Weights of a small GPT-style language model, trained from scratch on English Wikipedia.
Size: width 128, 4 heads of 32, MLP 512 GELU, vocabulary 2048.
Architecture: rotary positions, biases on query, key and value, attention and MLP in parallel.
Training: a variant of Muon for these matrices, 122M tokens, 4973 steps.
Each number is 50 + 10 x the weight over its row's rms, rounded and kept within 0 to 99. Layers, rows and columns count from 0. The size before them is the row's rms in percent of the matrix's.

# layer 2 attention query, 128x128, rms 0.19, rows 116-127, columns 0-127
096:47 47 45 46 49 46 48 61 46 42 73 31 46 44 39 47 36 58 42 44 53 49 53 27 51 48 54 60 46 45 49 51 47 39 56 57 49 45 55 51 57 37 70 47 52 69 53 39 41 51 52 58 56 26 59 52 48 43 55 57 50 52 62 38 48 52 66 44 50 64 57 65 53 65 31 44 57 58 53 51 35 56 35 58 52 61 40 33 55 15 44 29 37 46 56 77 57 47 44 37 58 49 51 47 49 47 42 61 44 50 36 52 52 38 58 45 55 54 58 44 57 51 53 55 41 69 71 66
096:34 46 48 39 64 39 46 59 52 59 42 46 65 55 57 36 37 50 29 54 76 60 50 59 49 45 56 44 40 38 37 52 47 59 43 49 49 67 39 41 39 27 43 59 46 46 50 45 52 49 40 48 55 34 42 53 61 57 38 63 62 42 51 46 56 60 52 52 61 57 58 47 42 40 49 68 74 53 49 44 47 56 55 40 39 61 24 55 49 49 51 46 56 56 49 48 38 63 41 65 50 48 37 51 56 56 44 70 46 38 62 32 47 58 60 45 68 59 44 46 73 63 58 43 49 47 28 58
095:55 66 16 65 39 38 44 51 69 64 35 37 42 61 40 58 54 48 70 47 31 39 49 44 61 56 32 42 45 47 52 36 57 57 55 53 54 53 52 58 25 54 36 63 47 54 37 40 44 43 43 51 59 50 58 50 48 35 50 59 50 65 46 58 61 62 39 41 45 53 64 53 56 66 52 51 54 52 57 33 58 50 43 42 33 57 39 68 58 40 51 36 56 35 58 58 46 56 52 61 61 36 48 53 60 38 49 57 51 43 46 42 52 71 45 48 57 56 47 45 57 50 41 28 64 46 54 50
104:28 52 59 45 52 48 77 54 36 47 52 44 53 40 42 51 52 42 32 54 46 54 45 67 50 59 55 57 72 57 64 47 48 62 41 63 44 43 35 46 59 57 52 51 59 35 44 65 38 50 54 47 37 39 25 33 60 46 50 33 61 43 63 40 58 34 45 43 51 68 52 55 61 58 52 48 45 48 57 68 53 35 37 39 54 29 52 32 53 38 74 48 53 58 63 42 41 57 51 46 57 44 57 49 45 38 44 48 53 74 53 42 41 61 58 62 48 53 39 43 51 39 47 44 41 44 53 60
098:53 42 57 43 58 77 51 66 45 46 45 49 34 39 42 40 49 56 68 61 53 54 63 55 70 52 24 56 47 40 35 48 39 41 54 66 38 51 45 46 78 43 40 40 37 59 41 39 49 40 41 54 48 43 57 43 22 63 39 56 30 39 37 53 57 55 57 60 59 46 41 51 66 51 45 58 39 54 62 50 58 66 55 57 57 62 50 71 50 38 47 48 47 46 62 49 41 53 52 35 52 48 44 54 66 47 53 48 52 55 38 60 61 47 58 50 39 55 37 29 47 55 53 44 36 58 52 53
093:63 55 58 54 59 51 45 55 42 48 37 52 56 40 50 69 56 61 52 53 38 48 72 69 47 55 53 40 51 49 52 51 51 49 36 38 61 53 37 47 60 48 45 46 55 53 38 54 34 64 70 71 45 42 54 48 44 51 55 53 41 55 44 53 41 45 33 56 49 64 39 46 65 55 34 44 49 24 64 50 63 50 34 70 48 59 58 63 55 37 33 64 39 59 32 52 50 67 36 71 49 45 34 53 56 37 56 47 44 40 51 54 41 45 72 47 50 25 46 45 67 53 54 55 57 51 48 43
095:65 51 35 54 40 46 47 46 46 50 38 49 68 38 67 36 41 53 59 53 62 55 47 52 44 64 49 50 68 28 50 43 40 47 40 52 36 55 33 47 55 54 69 24 58 36 57 58 37 63 51 34 53 47 62 49 37 50 52 41 51 66 51 53 50 57 56 49 41 51 39 56 39 55 48 58 71 60 45 64 57 43 55 50 29 58 47 55 62 32 37 57 57 67 43 72 48 60 66 41 57 42 53 35 47 58 64 56 43 53 46 57 52 36 41 51 50 63 50 45 34 34 38 59 43 40 37 56
099:43 44 54 46 44 57 35 53 72 51 44 47 44 41 12 48 51 46 31 49 61 46 33 56 59 54 49 48 56 58 52 67 62 51 41 49 55 40 44 50 46 36 40 44 61 38 53 45 52 82 58 69 48 54 43 34 67 58 42 41 53 53 55 51 49 54 56 47 78 56 51 58 49 47 28 54 42 36 55 46 58 59 56 47 46 40 50 33 47 37 56 49 45 51 42 44 50 42 62 58 49 44 61 66 56 57 56 61 45 43 46 60 40 46 37 64 33 51 50 68 64 49 36 51 45 50 64 45
095:50 30 56 51 50 50 51 50 50 65 38 42 56 30 46 55 56 51 48 65 47 61 60 54 49 63 52 58 59 38 69 52 36 55 69 35 55 38 48 52 49 61 46 49 36 69 44 51 60 29 60 39 60 58 51 32 33 59 52 46 31 46 46 45 54 54 58 52 64 55 58 45 35 34 32 55 46 73 49 55 49 66 40 57 33 48 50 49 37 31 66 46 28 60 67 57 45 28 55 62 35 53 50 38 56 47 46 57 59 51 41 46 54 63 55 46 46 57 53 62 46 56 56 44 39 46 40 52
103:57 51 28 64 50 48 58 24 52 51 52 48 55 33 50 42 40 41 27 34 57 58 41 69 38 49 52 46 36 74 45 33 51 41 58 45 47 72 45 52 47 50 57 45 49 55 47 53 58 52 47 53 41 52 57 70 32 39 53 47 41 60 62 60 39 59 56 46 53 58 61 63 59 39 32 48 42 58 43 42 28 40 58 52 61 42 51 46 51 59 34 42 42 49 50 43 29 54 70 45 62 59 35 47 53 62 42 61 44 62 57 41 53 64 51 66 50 46 58 47 75 52 53 49 47 50 50 47
092:53 41 58 50 64 31 47 53 43 52 46 50 43 52 59 60 38 51 57 43 62 51 56 44 46 65 37 47 36 41 44 46 48 46 55 58 44 51 50 36 50 51 65 37 33 37 57 47 58 58 68 41 56 77 44 61 53 36 53 45 48 44 62 53 54 52 41 57 39 58 59 58 49 52 38 42 53 45 59 57 38 66 48 21 25 62 58 35 48 42 56 54 35 60 53 50 47 50 60 76 35 48 49 56 39 51 55 43 43 70 67 54 52 50 45 51 53 65 35 42 60 22 51 52 46 56 41 37
100:62 70 65 34 55 53 51 55 47 52 64 56 47 50 35 41 65 36 52 61 42 65 54 40 60 47 53 69 38 43 58 52 46 36 43 49 51 57 29 61 35 58 68 41 49 39 48 58 53 47 59 59 50 39 48 45 40 39 45 61 51 59 58 61 51 41 58 59 55 65 47 41 47 55 74 51 72 49 61 44 51 50 44 62 52 54 65 54 44 47 56 54 40 37 62 34 37 78 49 48 65 57 40 48 57 32 57 62 50 48 59 42 47 28 62 41 53 47 60 53 37 48 49 40 53 42 58 28
# layer 2 attention key, 128x128, rms 0.199, rows 116-127, columns 0-127
098:47 44 38 64 50 58 30 64 58 43 40 51 65 68 49 44 45 36 51 58 47 51 49 51 54 54 37 51 63 47 53 49 39 51 47 54 60 72 42 51 53 43 72 48 52 47 42 53 53 43 48 40 51 45 33 39 61 44 47 60 53 38 40 33 49 27 60 38 62 56 35 50 55 55 72 42 54 55 31 64 61 57 46 60 39 47 54 57 50 48 55 37 57 59 54 58 44 61 45 43 49 55 59 57 44 37 60 38 42 54 40 67 46 54 55 37 51 62 20 34 43 37 78 45 46 46 60 59
093:27 52 45 47 50 30 52 46 37 39 47 52 37 49 57 53 54 41 36 50 37 51 30 75 56 63 45 42 52 66 52 67 65 41 42 46 64 57 63 42 76 48 67 62 39 65 41 48 40 50 61 52 36 53 56 56 40 47 60 71 39 50 57 39 56 54 35 47 49 27 55 60 42 45 60 56 60 51 70 42 56 51 47 40 59 54 40 40 48 41 34 55 41 70 37 60 56 52 69 52 55 43 61 55 42 42 52 53 45 51 61 65 55 43 47 42 36 53 52 38 43 50 47 56 52 53 64 51
091:47 45 38 53 63 34 59 35 56 51 59 55 41 48 59 47 63 45 47 48 52 37 43 35 61 40 37 45 50 29 51 49 49 41 40 52 59 46 64 42 61 39 65 45 44 45 60 53 55 61 54 50 47 45 39 70 60 57 42 55 59 39 51 58 62 62 53 55 49 41 51 52 43 60 60 53 63 48 66 47 27 55 57 61 63 44 51 37 64 67 59 33 47 40 57 74 50 37 53 26 48 60 38 61 39 52 56 31 50 60 57 42 59 37 34 62 50 49 44 61 50 67 32 64 30 47 49 50
101:50 36 65 47 59 56 37 62 53 43 38 52 46 36 47 57 45 62 19 46 33 85 52 41 53 53 45 58 37 63 47 39 51 33 53 39 40 57 51 46 38 59 45 42 59 61 43 39 54 53 54 64 49 63 57 61 59 69 56 51 36 45 68 60 62 39 42 56 40 46 62 50 56 57 65 52 51 40 44 48 43 44 32 54 42 52 67 47 38 29 47 53 48 62 58 43 53 58 56 46 60 56 40 58 35 72 53 59 41 52 49 57 56 41 47 43 48 47 50 44 53 40 42 57 37 57 46 31
095:63 64 48 22 49 38 61 41 48 46 40 58 54 52 39 39 63 50 40 47 60 51 52 38 42 48 41 50 51 43 46 42 38 63 56 53 54 45 34 42 52 51 44 36 56 49 23 58 65 49 52 45 61 66 43 53 52 46 59 62 54 58 47 37 46 49 56 22 50 47 59 63 64 50 57 47 50 45 45 54 72 42 48 68 65 49 48 43 45 67 46 61 58 44 44 63 55 53 39 32 44 53 45 64 43 42 52 50 56 36 75 49 44 52 40 52 44 34 33 41 59 37 30 59 53 69 63 50
089:57 64 42 50 64 33 37 61 48 30 51 48 45 65 68 20 47 35 46 63 60 58 33 57 44 49 35 73 35 44 40 42 58 44 52 62 28 48 52 45 51 64 52 40 67 47 52 55 52 52 51 52 44 65 50 62 44 39 56 69 55 45 51 47 47 59 52 38 52 54 45 44 48 45 43 58 41 59 49 41 52 46 47 62 43 44 63 44 66 40 61 64 38 27 48 44 42 58 63 65 48 32 44 43 54 58 38 52 38 52 50 53 52 47 35 54 42 40 54 57 34 58 53 52 36 70 49 54
084:28 50 47 46 49 61 44 52 34 32 76 43 39 64 57 56 47 38 68 61 59 49 31 37 58 75 65 42 45 62 37 49 46 37 53 44 55 34 53 28 47 49 46 38 40 59 40 55 59 55 58 60 53 39 56 55 60 57 50 47 60 55 45 42 40 48 49 50 44 54 62 68 58 59 26 48 49 55 62 41 58 51 56 52 47 63 56 54 42 47 75 46 52 63 33 59 49 56 53 46 62 61 59 61 45 58 56 43 46 35 44 34 50 46 56 30 57 55 56 38 53 50 43 43 59 63 62 51
093:73 65 39 69 58 57 45 59 34 63 50 34 48 45 66 37 51 46 42 56 41 58 37 34 63 53 46 38 50 36 49 26 33 38 53 42 43 54 50 60 54 48 53 55 63 62 68 50 48 55 58 49 58 46 43 49 53 59 52 41 47 39 59 62 50 49 42 43 30 55 56 41 40 37 70 31 46 44 52 57 53 48 46 60 65 37 50 49 50 38 38 60 54 45 58 46 54 40 61 63 41 51 64 42 58 49 46 61 48 68 50 66 64 48 60 59 49 65 66 33 44 41 56 55 68 49 55 33
083:45 47 54 29 47 32 68 53 63 37 42 42 53 52 50 41 49 61 49 55 44 52 43 43 49 46 37 47 43 36 62 47 54 52 45 53 60 32 53 64 45 70 31 47 54 70 55 53 38 51 72 51 48 61 54 39 27 47 48 60 63 33 45 50 54 39 61 35 45 67 48 43 66 61 67 50 38 25 38 53 49 49 41 73 66 49 51 42 55 58 49 51 57 51 57 54 60 48 53 52 65 47 55 68 46 49 48 41 37 45 47 46 47 71 59 36 41 43 61 51 50 54 38 38 51 65 57 60
104:43 41 56 47 25 57 22 56 46 50 53 61 58 62 29 41 46 42 41 59 53 39 51 46 56 45 64 50 49 58 41 69 35 48 56 55 58 57 47 62 65 35 56 57 44 43 54 37 53 58 35 64 33 47 48 27 55 58 56 47 61 45 42 65 43 46 55 68 68 47 48 42 61 54 57 45 49 47 69 59 35 35 47 53 67 56 44 64 61 48 67 54 44 34 43 43 59 39 68 34 45 48 47 40 48 32 61 53 55 34 51 62 53 44 59 52 68 43 47 46 59 52 57 50 49 42 50 50
089:61 50 49 39 36 61 46 83 50 54 52 38 43 52 31 51 50 51 80 61 45 42 43 59 58 53 65 58 47 60 54 54 50 52 49 62 47 41 46 58 47 37 59 53 23 57 65 51 42 53 44 64 42 47 55 49 58 35 46 48 53 37 80 46 46 59 49 30 58 48 56 49 46 57 44 46 55 40 46 64 67 59 50 40 36 51 54 58 38 56 54 55 45 50 53 48 51 59 40 33 59 55 49 46 29 40 34 41 51 34 39 31 62 45 64 58 50 49 46 53 50 63 64 47 41 54 49 63
105:46 50 56 65 58 51 34 35 51 43 35 44 43 62 53 46 67 62 52 40 60 61 57 50 55 61 44 42 40 68 59 58 46 43 53 31 31 47 62 44 60 50 42 36 63 58 47 42 41 51 56 39 44 64 52 73 59 51 59 48 40 62 59 48 56 32 58 54 50 37 55 60 46 44 48 55 34 55 50 62 38 67 61 47 53 49 65 37 47 44 50 50 46 49 47 61 65 39 39 60 33 30 54 58 63 52 57 56 48 69 63 46 60 66 50 48 30 40 51 40 52 45 46 40 48 78 38 58
# layer 2 attention value, 128x128, rms 0.108, rows 96-111, columns 0-127
093:56 32 56 56 48 43 70 56 56 73 53 59 42 60 44 46 69 47 45 43 52 41 34 31 40 39 32 53 68 51 41 52 42 48 68 45 43 38 42 59 57 27 44 43 27 47 56 48 33 47 52 35 53 52 48 54 41 48 41 64 53 55 56 59 37 54 53 44 66 72 64 57 48 62 56 48 61 40 52 47 66 73 54 54 53 56 33 53 42 66 49 53 30 62 47 44 59 47 28 34 39 47 37 55 55 49 41 57 50 57 56 57 51 45 37 47 33 43 51 50 46 56 52 55 41 48 50 46
101:63 62 43 62 49 62 60 52 58 55 43 46 50 54 44 67 35 48 35 45 51 68 47 48 52 71 59 52 48 55 54 34 56 35 59 34 44 54 55 48 36 30 63 66 46 47 60 34 59 48 44 56 51 49 53 57 55 54 42 47 52 63 54 45 61 45 36 60 56 60 48 39 37 59 62 63 75 48 55 29 63 35 52 52 26 34 58 49 47 40 64 46 25 33 61 53 62 52 48 56 56 51 37 41 61 36 54 58 49 53 47 47 64 31 41 56 47 42 65 42 57 46 54 43 58 43 52 36
082:50 53 67 54 37 70 75 54 50 43 32 58 55 37 52 42 59 57 63 60 55 37 65 48 53 42 39 48 53 49 38 23 52 48 44 48 65 46 54 68 31 28 43 55 52 58 51 50 42 51 55 28 68 58 57 59 51 59 61 41 37 49 53 61 36 53 57 51 59 45 50 42 58 32 38 41 48 38 57 62 49 39 29 42 39 60 43 39 52 62 40 42 47 51 47 49 54 58 62 47 59 49 44 48 48 65 55 70 47 37 43 58 50 62 50 37 31 53 38 64 41 50 52 44 43 41 46 51
097:43 48 45 63 42 59 53 38 32 59 64 37 46 46 32 45 35 35 69 60 48 56 64 58 45 60 61 38 51 43 44 39 53 66 51 43 52 39 31 40 51 75 38 44 57 42 24 59 45 50 76 60 66 48 46 44 57 52 37 57 54 41 61 57 53 45 55 45 47 54 47 49 57 47 54 29 61 44 44 48 62 43 67 43 59 56 53 55 54 52 39 52 51 48 56 45 32 55 61 29 42 43 46 52 51 44 65 43 24 55 56 47 41 55 63 59 46 52 46 56 44 34 48 50 63 62 44 52
092:50 45 52 65 41 52 44 40 38 46 35 43 57 47 49 55 53 44 67 33 49 56 38 58 56 66 42 61 46 60 42 44 38 54 29 56 56 55 60 58 36 53 49 46 56 40 57 51 52 60 38 43 48 44 57 63 44 56 49 37 53 48 63 54 43 47 57 47 54 67 57 47 41 62 20 49 59 53 52 38 47 35 55 47 70 59 46 46 48 62 57 33 35 68 54 43 42 56 44 55 49 31 63 47 42 52 43 62 56 26 58 48 59 70 57 48 33 39 40 51 46 60 79 32 62 49 44 40
100:33 57 61 57 32 48 61 33 34 64 32 37 64 39 47 38 56 57 61 52 55 53 60 39 55 38 67 50 55 40 62 64 38 39 59 55 49 49 55 66 46 53 52 60 37 53 43 52 45 49 53 55 44 51 55 44 51 53 38 47 48 45 45 49 47 51 36 52 37 48 56 32 62 51 30 39 42 57 35 63 45 62 46 47 60 48 57 57 65 44 67 56 46 58 53 37 32 48 39 59 50 40 30 46 51 52 45 56 50 65 67 81 33 73 42 57 39 60 59 51 51 42 43 49 51 47 67 41
094:57 48 74 48 38 53 53 58 45 63 48 63 70 31 33 41 54 30 56 51 48 76 58 58 52 51 49 61 43 50 43 52 55 55 38 50 58 53 47 48 54 60 52 53 57 40 38 35 67 41 43 48 40 59 55 62 66 38 57 18 48 54 44 50 65 39 58 52 39 46 53 66 45 46 51 52 60 67 56 51 46 45 40 40 40 44 53 44 38 45 53 37 65 61 65 35 54 39 59 56 63 45 40 59 42 44 58 51 74 44 49 32 56 46 62 60 39 34 56 48 59 48 51 62 40 43 44 53
089:68 54 59 59 21 56 63 51 53 60 38 52 61 56 54 41 54 64 41 53 57 37 50 54 48 52 59 63 41 69 42 54 64 57 60 53 43 45 51 42 58 67 50 53 43 54 39 52 43 54 52 53 57 58 43 30 69 53 41 46 37 55 59 41 63 41 59 61 59 49 46 70 41 36 38 44 54 35 44 61 39 48 43 33 61 48 52 62 21 43 52 49 48 52 53 36 39 55 58 51 45 66 65 54 41 55 57 42 51 55 37 30 47 49 62 32 64 58 33 31 58 60 45 50 63 53 55 47
095:42 63 38 57 43 38 43 43 50 59 57 39 46 40 34 40 44 30 52 56 54 64 61 54 62 64 72 43 56 51 66 40 65 60 51 55 42 46 45 60 50 50 48 55 53 60 43 59 48 53 70 51 53 63 42 58 36 58 40 47 48 45 42 60 63 44 52 44 53 60 53 60 46 67 47 49 41 53 40 33 68 51 50 71 55 62 39 50 49 34 48 60 55 37 69 41 28 55 57 58 51 40 56 35 55 51 60 37 32 50 36 54 44 54 59 68 53 58 61 27 51 48 37 58 35 58 53 32
101:42 50 43 49 43 54 46 33 61 63 68 69 46 49 41 64 74 70 54 22 46 52 43 42 56 52 54 47 66 65 59 51 52 54 43 43 49 53 43 65 51 38 58 50 38 53 51 52 55 70 39 27 46 57 56 53 48 65 32 56 49 51 51 64 42 42 51 44 46 55 58 49 38 46 67 54 40 40 51 41 65 56 55 36 44 73 47 48 44 37 48 38 51 28 40 50 41 41 43 51 43 35 40 22 54 46 59 44 38 56 47 52 54 40 52 50 35 52 68 47 57 56 47 47 43 65 49 46
098:54 40 48 33 65 57 60 60 56 44 69 60 52 62 47 47 46 58 62 47 48 68 43 31 47 38 54 51 44 42 62 41 45 45 51 36 48 48 38 58 60 34 54 43 48 46 66 51 43 70 58 63 50 66 67 51 66 48 38 40 44 49 62 52 47 51 54 62 43 48 55 49 40 34 25 50 41 43 58 41 37 55 56 33 51 49 43 43 45 51 48 29 52 42 54 60 59 45 44 44 59 48 64 45 49 45 49 61 44 31 37 62 32 35 47 59 57 64 42 50 51 65 59 36 38 51 24 64
096:25 40 46 67 54 58 48 50 60 49 49 37 53 58 40 51 61 64 45 46 59 52 51 56 46 57 67 45 50 60 62 61 65 48 50 41 18 47 55 51 46 46 34 57 52 28 54 50 48 46 41 45 59 54 60 64 45 49 36 49 70 57 31 46 47 56 34 34 38 32 47 57 65 58 44 46 76 45 45 48 41 53 47 45 45 50 69 42 57 45 47 44 56 63 45 66 62 56 44 40 54 63 53 50 48 54 47 43 48 39 41 69 47 42 47 45 49 55 71 62 45 38 54 26 41 45 37 59
090:27 57 54 50 31 42 66 33 37 55 78 47 62 63 53 67 58 52 54 49 35 43 59 30 56 47 45 52 46 44 62 68 46 61 23 55 43 54 53 56 51 39 36 49 42 58 46 47 45 44 54 53 44 35 39 62 45 61 42 44 46 55 31 39 51 46 47 32 54 44 41 44 59 49 48 56 51 48 47 33 53 37 49 62 46 64 51 35 47 64 65 49 61 46 40 43 45 41 46 46 59 60 41 46 70 48 65 47 53 43 56 49 50 61 36 45 50 49 66 61 34 31 47 45 53 54 47 69
081:51 44 52 31 60 66 29 51 65 55 31 55 50 51 42 47 51 41 48 39 41 40 54 51 44 59 48 47 47 58 48 60 55 65 56 50 76 51 57 46 31 67 46 47 30 57 51 49 62 56 64 38 61 49 42 42 71 66 43 64 58 56 46 54 48 52 30 42 66 38 39 57 63 49 37 33 54 39 32 52 33 41 60 46 41 59 48 56 40 63 47 42 61 46 49 39 51 50 41 33 57 42 43 45 56 33 54 62 40 38 67 58 55 70 53 40 37 57 49 60 53 54 62 46 57 58 45 51
094:43 33 38 41 64 65 43 57 48 44 59 66 52 62 57 54 54 51 59 50 45 40 36 49 50 48 44 39 62 45 53 65 43 55 39 36 55 37 43 41 41 62 57 47 29 51 62 41 42 41 50 48 54 35 54 70 28 38 55 52 59 44 42 55 55 59 47 70 58 45 41 65 42 56 52 51 56 46 57 57 40 60 49 65 51 62 52 48 57 34 43 29 51 39 31 45 50 56 77 48 46 73 56 37 48 58 48 66 52 53 57 49 46 74 46 31 47 46 56 44 45 44 46 48 54 28 35 52
109:42 63 46 48 49 65 56 51 64 51 41 58 38 44 56 61 57 41 53 45 51 54 60 62 37 44 57 39 42 56 63 51 29 40 48 55 39 60 52 59 56 74 46 47 40 56 46 64 51 36 53 52 52 59 33 43 62 41 74 66 29 48 45 40 39 56 40 42 68 48 37 64 55 51 57 40 39 53 37 44 68 42 38 44 33 47 57 72 44 49 37 67 55 52 51 53 63 45 59 40 47 52 40 56 38 49 38 61 53 56 51 44 58 47 31 52 62 50 59 60 53 50 51 69 48 37 66 72
# layer 2 attention output (transposed), 128x128, rms 1.01, rows 96-110, columns 0-127
095:65 52 46 53 42 41 40 49 52 58 44 42 56 60 54 64 35 60 43 48 46 59 50 54 76 48 53 51 49 51 47 50 58 44 46 55 62 58 59 43 46 53 47 52 38 56 43 58 28 60 75 27 51 23 54 59 52 49 53 51 55 51 38 35 53 62 48 57 40 43 38 44 48 42 61 55 36 52 62 57 57 68 56 47 36 40 45 19 41 47 67 39 49 59 38 41 49 43 55 27 51 39 55 57 38 55 56 58 46 55 42 46 56 45 78 73 56 47 46 60 57 48 57 54 43 59 38 43
109:64 37 65 36 31 39 73 48 44 39 46 57 52 46 55 52 50 59 60 48 64 67 39 59 56 43 39 29 58 43 45 70 56 56 59 73 49 56 48 59 45 48 37 29 55 62 58 61 58 35 55 51 56 59 58 46 36 48 51 50 47 72 52 49 48 37 49 64 68 65 36 35 52 46 52 45 40 42 42 53 56 52 50 35 46 73 45 51 28 55 41 34 43 55 53 44 54 53 57 49 48 43 41 36 41 54 54 45 65 46 58 53 32 43 53 57 55 62 59 49 48 59 53 57 56 38 40 33
094:28 57 55 36 58 57 72 46 41 55 40 56 46 71 62 51 51 37 33 67 42 45 61 58 68 51 56 43 50 42 51 61 50 45 47 49 30 37 51 43 45 56 51 70 26 48 38 43 38 55 50 44 46 43 60 54 58 55 54 58 54 52 49 46 49 47 44 46 57 47 50 59 54 56 48 44 61 59 27 41 53 32 43 41 57 64 50 44 49 52 50 33 56 32 52 55 35 58 65 59 35 46 54 51 51 57 34 53 54 30 48 42 54 32 67 58 67 55 43 66 57 52 49 76 64 53 43 51
111:46 51 38 50 50 52 48 53 55 53 70 71 38 65 43 69 62 54 58 57 66 52 34 56 44 52 50 57 63 43 51 50 52 43 32 62 46 61 37 59 50 51 52 40 57 43 59 43 48 65 45 25 27 57 66 32 48 41 71 46 50 52 57 53 49 53 43 53 33 51 60 51 49 36 58 50 45 56 62 49 52 60 40 53 42 36 68 51 69 54 47 27 60 29 34 62 53 58 40 51 47 35 25 49 50 64 47 39 54 49 51 46 48 43 49 50 49 53 53 62 42 58 46 52 32 42 48 66
105:46 55 38 49 34 59 56 52 37 62 44 50 73 48 53 43 72 55 55 53 57 29 63 34 39 31 34 53 34 55 58 55 59 47 62 47 55 37 49 52 42 55 49 57 45 62 42 54 51 42 46 59 59 62 65 40 23 66 51 49 46 67 30 37 67 43 45 60 44 47 56 47 62 50 46 51 42 33 35 60 58 42 45 52 26 62 56 51 53 49 57 50 47 50 39 65 36 31 65 52 53 46 43 63 42 45 63 44 40 59 52 48 37 47 53 55 58 57 48 40 53 51 53 62 51 66 49 67
101:44 37 43 54 58 51 66 56 44 66 35 47 64 55 53 40 67 49 27 51 59 44 51 55 49 35 42 54 69 58 46 68 45 37 49 47 63 44 43 57 62 41 59 42 62 48 43 43 44 52 53 57 57 50 38 39 58 41 63 49 56 41 54 55 65 24 49 35 40 42 52 61 47 65 41 55 60 40 48 38 37 29 54 55 39 43 66 39 42 58 49 32 63 55 53 41 33 38 56 62 55 44 62 54 52 43 50 60 59 54 52 56 47 30 57 48 49 49 72 65 54 23 56 63 53 54 52 48
096:36 47 36 61 50 54 60 40 53 44 50 39 36 47 41 46 58 45 66 69 57 63 58 42 36 56 50 57 47 37 63 62 55 47 51 52 50 56 52 71 48 36 52 38 46 48 45 53 42 23 44 37 42 64 60 47 39 47 51 52 49 51 47 51 50 66 63 50 69 38 59 30 69 52 47 51 68 38 47 47 34 60 25 56 47 58 40 44 43 46 39 40 45 36 69 46 52 51 48 57 34 47 55 40 62 63 56 60 67 33 62 58 37 57 44 48 43 64 63 42 49 58 59 54 55 54 45 67
101:55 43 63 37 50 38 37 25 45 48 55 66 50 53 66 51 62 58 67 64 34 45 49 63 54 60 52 28 44 47 51 38 54 45 46 58 60 47 33 64 50 39 58 53 49 36 57 52 60 52 62 46 55 46 41 75 48 47 48 55 50 63 43 42 28 60 56 44 67 45 49 53 68 59 38 34 48 50 44 38 44 54 44 49 49 54 47 62 70 68 58 43 48 47 35 58 56 66 57 55 27 47 58 49 48 49 50 48 55 50 53 34 44 60 47 47 54 35 50 33 38 28 66 48 40 51 61 55
101:41 52 50 31 47 51 62 69 42 54 63 56 69 64 49 61 59 64 48 49 48 39 43 63 40 39 37 60 46 60 22 42 53 56 54 48 54 50 50 39 55 38 49 30 63 29 52 51 65 42 44 40 47 41 37 64 40 47 59 50 59 52 50 66 53 39 50 54 30 51 56 64 44 41 44 52 34 48 79 52 31 68 35 38 52 52 46 48 53 37 58 50 53 41 58 60 49 56 43 60 48 46 43 49 61 59 55 51 64 55 39 52 44 40 53 63 44 63 62 46 32 52 56 47 59 37 43 64
101:56 50 42 52 59 35 59 59 49 49 59 65 47 62 54 56 38 40 43 34 52 61 49 51 54 54 51 47 35 30 43 49 55 63 55 56 48 37 57 39 46 43 46 38 62 63 55 61 62 61 68 62 61 34 43 45 30 50 55 35 68 67 66 45 39 51 41 52 47 49 55 56 44 51 51 50 45 55 49 50 36 48 67 38 48 46 34 40 62 46 49 61 72 43 81 67 50 50 34 48 49 41 35 53 48 27 45 52 48 38 43 53 42 41 52 70 49 54 54 56 46 34 52 59 49 33 69 43
102:50 45 40 49 61 42 65 54 63 48 51 45 44 39 61 50 46 49 34 38 51 52 50 45 52 64 38 52 46 54 58 63 57 48 41 50 66 68 33 36 52 40 49 68 40 53 51 57 48 52 40 27 62 47 61 58 51 48 64 39 44 44 43 66 35 48 47 41 56 44 32 45 34 61 59 54 65 67 62 46 54 54 64 54 58 59 35 54 70 41 51 70 49 29 48 60 40 58 66 65 39 51 28 41 46 48 52 40 35 42 44 43 42 51 54 51 45 52 33 51 67 40 42 73 50 57 60 54
100:27 41 60 51 58 38 36 38 54 53 49 73 38 40 23 43 36 38 54 53 42 49 38 42 48 38 58 66 38 52 58 64 57 52 43 47 65 50 55 48 53 33 46 45 33 52 52 43 68 52 41 45 63 66 63 43 62 53 55 45 42 37 54 57 51 64 44 40 64 45 60 57 49 63 56 49 48 73 52 79 49 34 54 67 49 43 44 62 30 46 50 43 44 62 52 46 27 54 46 63 56 28 55 50 52 52 54 53 59 56 51 48 54 63 48 54 38 45 56 46 54 48 46 60 61 44 49 49
103:41 45 57 68 59 59 44 53 51 47 60 45 40 27 49 51 55 38 50 59 69 53 41 60 48 45 36 57 47 53 35 48 51 52 67 54 49 29 58 64 43 46 70 36 45 52 54 47 57 56 56 52 54 43 55 05 61 63 53 35 43 42 64 54 65 48 41 53 60 57 55 44 44 57 53 39 41 53 44 54 59 67 46 48 53 52 54 36 46 49 42 66 48 36 41 63 54 50 56 67 47 36 49 58 36 49 26 41 48 58 43 43 61 41 40 49 45 51 60 50 68 56 43 51 56 40 43 66
096:52 54 47 48 63 44 35 43 46 46 60 55 35 59 48 59 47 43 36 51 42 49 49 67 50 61 55 58 41 62 75 32 45 52 36 61 46 55 49 53 56 51 61 67 32 55 54 52 60 52 44 53 49 51 66 22 34 39 49 50 61 52 43 46 44 36 50 43 45 73 49 65 51 36 45 49 50 44 50 48 54 38 59 38 56 28 46 33 44 54 35 46 41 62 50 53 38 49 65 50 36 45 66 64 37 52 37 59 50 63 58 52 49 46 71 50 73 50 51 50 45 40 55 61 63 31 56 64
107:34 65 55 60 51 64 53 66 32 58 45 58 61 43 42 53 52 43 50 62 44 54 51 51 48 41 47 47 38 47 54 60 35 52 41 53 52 61 68 52 25 65 44 61 49 47 54 39 60 60 51 51 68 48 50 30 47 54 43 58 42 42 46 40 36 61 43 49 63 52 58 56 39 41 34 34 47 58 57 44 58 49 60 57 63 39 47 31 48 51 59 63 51 45 58 51 30 54 41 40 46 31 45 52 63 67 56 48 52 55 38 53 45 57 69 44 43 52 52 62 59 21 37 53 70 68 39 39